Each number is 128 + 24 x the weight over its row's rms, rounded and kept within 0 to 255. Layers, rows and columns count from 0. The size above them is the row's rms in percent of the matrix's.

# layer 2 MLP down (transposed), 640x160, rms 0.00886, rows 51-70, columns 0-79
size [ 21  20  18  18  19  29  20  20  17  24  18  19  20  23  19  16  22  23  20  19]
[[154 147 120 150 117 139 118 127 103 101  90 119 146 122 106 124 164 137 119 135 139 103 105 130 149 127 126 151 129 158 115 165  99 125 117 126 102 122 161 101 113 148 127  89 132 108 159 107 113  84 170 118 150 130  95 130 104 109  96 117 199  93 162 129 140 131  84 120 142 121  81 158 126 157 127 165  99  93  83 160]
 [158 116 108 120 101 105 112 100 137 143  55 170 118 132 132 102 138 136 100 114 140 127 112 132 123 134 120 128 126 151  89 135 104 130  95 108 117 131 127 155 127 146 158 114 135 123 113 101 126 135 121 147 106 119 114  98 120  70 125  76 156  95 161 128 123 119  79 135 150 138 142 150 160 112 104 129 108  88  72 115]
 [139 156 105 119 135 104 164 140  89 155 143 103 112 175 128  64 110 130 110 121 125 196 110 172 114 138 121 126 114 145  89 163 113 110 127  89 104 148 114  93 135 145 154 108 140 164 124 128 164 123 155 112 153 140 127 126 129 136 118 127 149 152 110 152 122 123 103 114 135 101  84 154 140 159 151 170 182 109 117 125]
 [151 135 106 135 131 129 105 135 123 120 164  95  93 102 134 155 128 138 160 130 101 148 120 157 132 130 158  96 126 161 146 114 147 126 128 135 157 120 142 156 115 128 116 124 139  94 176 176 132 107 133 160 119 151 164 189 131  87 123 105  92 160  88 108 137 132 150 115 131 109 146 123 160 109 143 106 146 131 118 159]
 [ 94 101 135 173 143 134 131 130 127 106 129 163 121 120 112 139 114 146 148 174 184 115 167 146 123 129 142 132 161 111  94 128 141 142 102 137 118  87 172 139 138 115 111 112 122 148 126 128  94 138 106 127 131 133  94 148 181 141 149  98 155 109 119  95 140 102 105 148 135  83 166 163 134 131 111 106 135 137 128 132]
 [167 102  99 110 121 123 116 156 114  86  75 167 157 125 126 101 175 142 108 165 160 136 113 150 122 117 123 127 151 123 136 122  91 121 133  80 109 114 142 112 112 140 158 136 148 121 123 147  93 117 120 150 142 123 102  90  97 130 139 124 141 116 149 124 119 133 145 129 137  97 134  73 146 143 117 161 151 162 127 116]
 [145 127 112 120 118 138 111 105 126 136  91 141 151 149 179 107 142 108 126 111 116 129 114 122 163  98 115  93 156 184 108 158 107 134 109 101 103 111  97 144 137 160 154 115 164 141 127 137 102 132  79 116 130 146  99  96 161 126 157 126 145 107 174 169 128 122 130 144 109 159 124 170 136 107 100 117 118  98 107 117]
 [ 98  87 138 142 132 175 139 106 100 113 130 112 143  86  93 103 129 117 130 144 177 105 146 132 161 126 142 138 130 137  94 116 135 119 104 150 114 115 134 114  80 106 105  95 108 118 120 141 102 109 105 138  87 137 125 174 113 124 138 110 146 118  81 123 141 128 117 112 122  74 133 127 134  97  94  86 106 137 105 113]
 [156 146 139 153  97 147  73 128 156 137 138 128  73  93  98 184 153 117 131 165 124 109 146 106 136 148 115 155 162 181 128 121 137 108  98 130 158 104 162 129  70 103  98  95 109 130 128 150 133 122 130 123 121 108 131 169 133  97  94 118 160 122 111 104 123 172 152 166 147 132 115 144 123 155 119 112 111 138 137 143]
 [144 116 113 170  94 109 154 156 137 115 111 153 134 152 131 128 140 169 138 175 179 137 134 156 160 105 136 159 158 168 131 165 124 135 103 120 132 134 190 130  95 117 128 141 131 138 174 123 128 133 122 138 126 140  81 169 125 146 127 128 172 109 152  89 139 133 155 153 136  95 172 110 162 174 137 129 124 158 137 125]
 [103 121 118 120 107  93 122 120 114 104  98 129 130 115 126 122 136  96 103 119 152 114 119 120 112 112 132 107 117 145 148  79 142 105  60 114 140  78 131 120 125 139  72 162 107 135  74 112 111 132 122 114 114 119 112  98 121 143 179 112 105 126 115 109 106  94 131 144  93 108 168  81 108 120 101  78  54 141 137 111]
 [154 153 115 159 112 103 115 120 113 176 157 137  87 150 108  94 129  96 165  75 139 138 129 130 125 172 140 143 100 139  68 123 126 128 123  83 129 168 151 131 134 114 183 136 143  98 151 131 153 133 134 129 126 141 105 202 113 117 139  93 130 157  88 127 101 107 124  99 121 148 136 107 137 126 148 100 164 116 130 123]
 [ 86  94  98 100 140 125 134 126  85  96 134 114 132 115 136 120  95 128  93 124 117 114 110 129 132  71  99  72 113  98 131 116 121 114 158 120 108 107  97 123  99 128 123  94 128  96 123 128 129 120 120  91 136 134 148 103 113 133 136 178  69 119 141 150 103 133  99  84 103 119 148  97  99 133 116 131  99 123 162 120]
 [147 149 128 107 109 128  93 137 105 132  68 177 112 126 110 145 183 129 122 105 142 107 146 108 156 159 127 184 116 123 123  87 117  84 105 108 103 112 138 126  73 150 129 160 139 117 127  79 131 110 152 155 123 117 118 108  78 108 138  84 143 115 115 128 156 141 115 133 145 142 118  69 115 135 130 122 144 146  91 103]
 [130 103 105 136 113 162 133 126  98 111 135 118 127 144 123 134 121 149  93 156 151  70 133 126 166 100 141 139 125 139 142 155 138 131 101 123  96  76 150  88  95 126 109 103 125 152 144  89 107 128  98  91 127 143 105 124 105 174 121 102 136 118 146  72 133 115 136 158 128  91 146 100 122 115  91 144  83  90 134 150]
 [122 130 111 139 159 113 149 132 100 140 155 141 146 113 130 107 130 118 142 142 140 158 139 169 147  94 146 106  91 132 148  88 145  99 152  86 167 145 110 150  80 126 129 159 172 149 132 144 111 182 137 123 138 160 146 130 131 159 137 137  99 124 148 149 132  93 153 126 161 202 166  99 137  98  62 127 106 153 144 139]
 [151 128 147 140 147 129 129 124 156 143 134 120 132 167 166 118 140 142 161 148 128 147 122 157 170 146 137 151 156 178 105 163 110 116 102 139 136 149 151 103 150 128 145 135 152 154 176 159 138 143 131 112 127 147 132 138 145 184 147 118 150 149 171 140 142 136 160 169 123 123 114 187 111 123 155 177 157 135 115 135]
 [154 137 123 145 141 159  90 197 118 136 163 152 159 102 127 198 138 134 141 146 119 108 123 102 140 148 147 123 128 169 148 114 134 125 128 134 156 116 117 165 133 109 133 113 173 140 145 134 124 124  96 186 163 140 126 174 165  98 132 141 112 131 136 151  93 151 165 138 148 124 153 153 175 146 154 113 123 126 153 141]
 [105 112  90 145  95 134 105 141  93 104 111 125 158 115  85 138 166 120 135 135 101 131 108 130 120 161 102 129 105 180 119 102  99  92 113 127 116 103 118 124 110  99 114  90 128 128 107 101 113 107 157 115 151 129 129 116 106 108 112  99 160 118 139 120 122 149 127 157 159 115  85  96 137 113 120 113 116 132  84 108]
 [103 144 125 113  75 118 143 133 121 115 138 159 122 153 101  86 154 140 167 122 149 169 109 162  80 134 146 127 115 121 110 112 119 151  82 111 103 137 145 137 102 139 152 146 135  81 112 146  87 109 129 178 118  98 110 158 120  83 128 125 143 132 131 122 105 110 126 140 158 128 140  88 177 117  98  86 140 136  94  95]]
# layer 2 MLP up, 640x160, rms 0.0136, rows 52-71, columns 0-79
size [ 21  19  16  22  50  30  20  16  33  17  19  18  34  20  19  18  20  27  22  17]
[[100 114 137 112 126 110 164 164 118 131 125 130 147 146  54  90 148 138 125 181 116 146 118  99 134 133 166 144 110  92 145 172 136 110 133 139 120 146 117 125 142  90 130  80 148 103  96 163 121 152 157 127 102 129 128 117 168 177 105 172 130 152 120 133 152 135 103 135 100 130 106 104 108 132  85 144 142 133 144 173]
 [113 108 128 128 132 143 121 134 124 123 102 166 109 109 124 117 116 123 110 146 114 126 139  69 142 137 112 135 122 130 129 145 101 147 127 194 150 163  96 119 130  81 119 160 123 108 127 109 102 146  93 126  48  98 123 107 101 115  91 115 142 112 126  79 138  93 136 152  93 166 101 109 126 118 109 153 119 136 110 138]
 [131 127 156 156 133  83 153 122  98 155  88 137 173  99 126 160 109 141 107  77 103 111 115 139 161 109  73 110 103 114 111 137 108 147 129  72 120 150 180 118 109 141 126 132  97 140 145 116 138 114 111 107 114  82 181  94  99 134 142 164 148  90 129 131 111 121 107 132 129 132 159 131  86  91 147 138 147 138 164  83]
 [170 128 147  96 139 125 141 186 117 156 118 153 167 139 139 136 167 138 133 117  97 124  99 114 133 142 156 157 120 125 137 161 142 145 149 138 134 144 149 126 152 112 164 125 139 115 140 162 171 114 177 168 124 114 185 120 129 141 131 140 121 131  91 191 139 127 110 113 131 174 118 132 115 111 173 107 195 125 123 170]
 [ 73 121 155 139 104 130 140  92 133 111 140 139 115 124  84 122  99 122 123 112  73 139 132  66 150 125 134 126  96 129 141 143  95 109 130 171 166 144 101 142 156  98  99 109 108 128 121 120 122 168 117 118 100 130 118 135 162 127 114 135 160 121 107 127 117 122 112 128 110 150 129 124 109 167  77 138 109  91 121 155]
 [ 94 100 131  98 124 114 115 121  98 112  94  90 113 109  88  99 105 123 114 136  97 103 121  90 128 129 130 142 107  63 126 126 108  82 119 117 129 112 104 127 124  94 100 115 112  89 110 133 113 139 111 113  67 108 107  99 114 130  97 100 133 123  58  81 122 117 107 116  90 108 109 115 123 146  89 116  97 138 116 132]
 [149 152 136  98 137  98 128 153 103 115 101 145 114 141 105 150  91 135 115  92  51 130  86 122 132 109 126 135  78 128 105 137 115 139 138 106 145 123 156 115 144 116 145  77 118 121 133 148 103 105 126 135  98 145 136  99 113 128 115 165 135 107 120 147 129 120  98 126 121 164  93 131  80 105 148 122 147 103  99 152]
 [163 140 160 131 155  66 158 105 153 131 129 135 164 134 165 143 127 121 122  73 141 109 119 114 128 173 106 151  98 126 104 118 116  59 149 100 137 148 155 119 152 171 126 144 145 131 137  90  94 129  88 152 126 124  96 101  85 140 144 174  94 145 157 139 146 144 101 118 108 148 161 134  83  82 127 119 141 117 166 142]
 [115 140 159 118 155 123 163 147 142 131 116 153 144 146 117 129 140 152 113 127 102 180 175  87 139 150 165 149 120 117 129 140 129 161 165 144 164 178 123 132 169 136 105  95 115 127 109 117 158 153 169 153 131 122 173 111 125 144 129 141 134 113 102 166 125 120 125 127 115 169 120 116  86 114 154 151 163 103 140 173]
 [157 130 143 138 133 151 139 129 131 150 111 121 131 143 109 168 144 164 117 166 166 131 151 166 129 159 141 165 128 106 141 124 158 191 160 133 124 151 162 133 141 142 126  95 112 138 151 155 130 169 155 135 161 149 153 132 166 122 142 150 166 125  80 145 139 144 137 118 124 146 125 154  98 150 176 127 194 124 136 124]
 [120 112 148 108 163 138 132 109 114 154 136 128 157  94 119 141 133 162 134 131 119 158  88 141 128  93 125 117 126 119 164 131 112 128 126  86 169 136 130  92 124 105 122 146  86 106 125 124 128 121 127  91  62  60 107  84 108 116  91 116 118 113 137 144 129 143 134 151 103 123  91 134  92 120 104 141 130  97 106 117]
 [154 163 102 135 146 142  91 129  79  90 150 131  64 152 153 143 116 103 154 129 141 142 132 158 125 141 126 125 139 127 127 133 128 173 101 166 112 125 159 124 143 103 142 179 109 166 171 140 151 123 135 111 137 152 118 157 140 113 144 116 177 160 104  99 138  91 155 150 168 140 129 153 178 184 167 109 119 127 105 114]
 [ 96  79 153 138 119 102 147 128 160 138 154 140 138 124 102 135  95 131 125 134  85 161 102 115 128 121 139  92 128 147 145 159  91 127 148 121 160 157 117 156 152 116 110  85 128 134 134 134 111 174  94 112 132 151 125 122 160 144 111 173 140 162 103 152 109 146 119 162  99 145 137 106 106 140  87 137 144 116 155 168]
 [127 135 169 138 158 130 183 137 127 105  97 129 128 134 139 129 101 156 149 106 112 176 128  80 127 142 140 117  83 112 109 148  90 157 135 127 145 191 105 160 164 120 120  89 123 116 134 134 149 131 129 157 117 144 178  80 145 125 131 148 163 136  55 153 130 102 114 145 112 181 111 133 132 171 139 147 126 139 142 146]
 [ 76 101 143 109  89 142  70 123 113 112 113 138 120 119  98 122 107 126 129  95  83 112 109 116 121 121 104 135 132 141 111 129 102 119 108 111 132  80 108 149 127  89 111  98  91 122 143 125 148 123  92  87  94 104 100 149 146  84 102  93 147 110  68 131 102 133 154  98  88  91 118 114 137 170 117 135 114 131 128 118]
 [131 117 165 145 163 102 146 158 128 151  95 154 154 116 151 144 136 142 115 145 150 116 159  42 124 142  96 149  96  97 142 124 149 125 149 131 149 175  94 137 167 137 114 128 121  97 152  98 130 163 107 144  86 108 136  78 110 104 128 109 128 101  84 138 129 127 116 162  91 136  81  94 137 161 152 123  71 127 169 150]
 [118 112 155  91 126 100 121  94 144 133  94 129 120 151 128 101 124 152 117  70  97 159 118 130 138 124 118 144 116  80 133 137 105 111 147 147 123 110 136 136 125 145 128 103 106 125 121 150 114 165 122 162  89  99 135 105 106 138 157 170 138 118 100 119 148 145  77 152 121 143 149 143  95  82  98 153 161 133 140 148]
 [139  69 134  85 128  76 111 150 140 154  96 148 115 109  90 122 103 122  91 111  93 142 127  96 131 139 124 132 106  81 119 164 101 150 146 120 132 149 130 148 122 108 100 116 115 120 129 179 118 163 119 166  97 117 156 124 134 132 112 157 106 110 102 149 120 156  85 159  81 155 111 122 105  99 120 120 178 117 156 190]
 [ 85 128 120 107 117 135 117 122 137 150 100 141 137 113  73 103 139 115  96 128  47 119 117  92 141 127 120 128 125 124 114 141 109 125 130 102 130 107 127  94 112  91 105 119 112 126  93 138 148 139 140  89 113  83 113 118 116 136  99 111 109  89 135 126 115 143 102  92  94 122 120 112  76 109 105 131 125  86  88 153]
 [134 157 161 125 157 126 188 131 123 146 129 105 133  87 106 124 123 131 137 166 146 142  61 112  94 123 157 105 138 122 140 103 136  94 142  91 165 161 105  82 158 134 112 185 131 111 126 117 133 125 150 123 133 122 138 114 138 116  84 130 145 150  97 154 106 114 139 109  98 153 121 147 114 133 115  92 151  96  97 143]]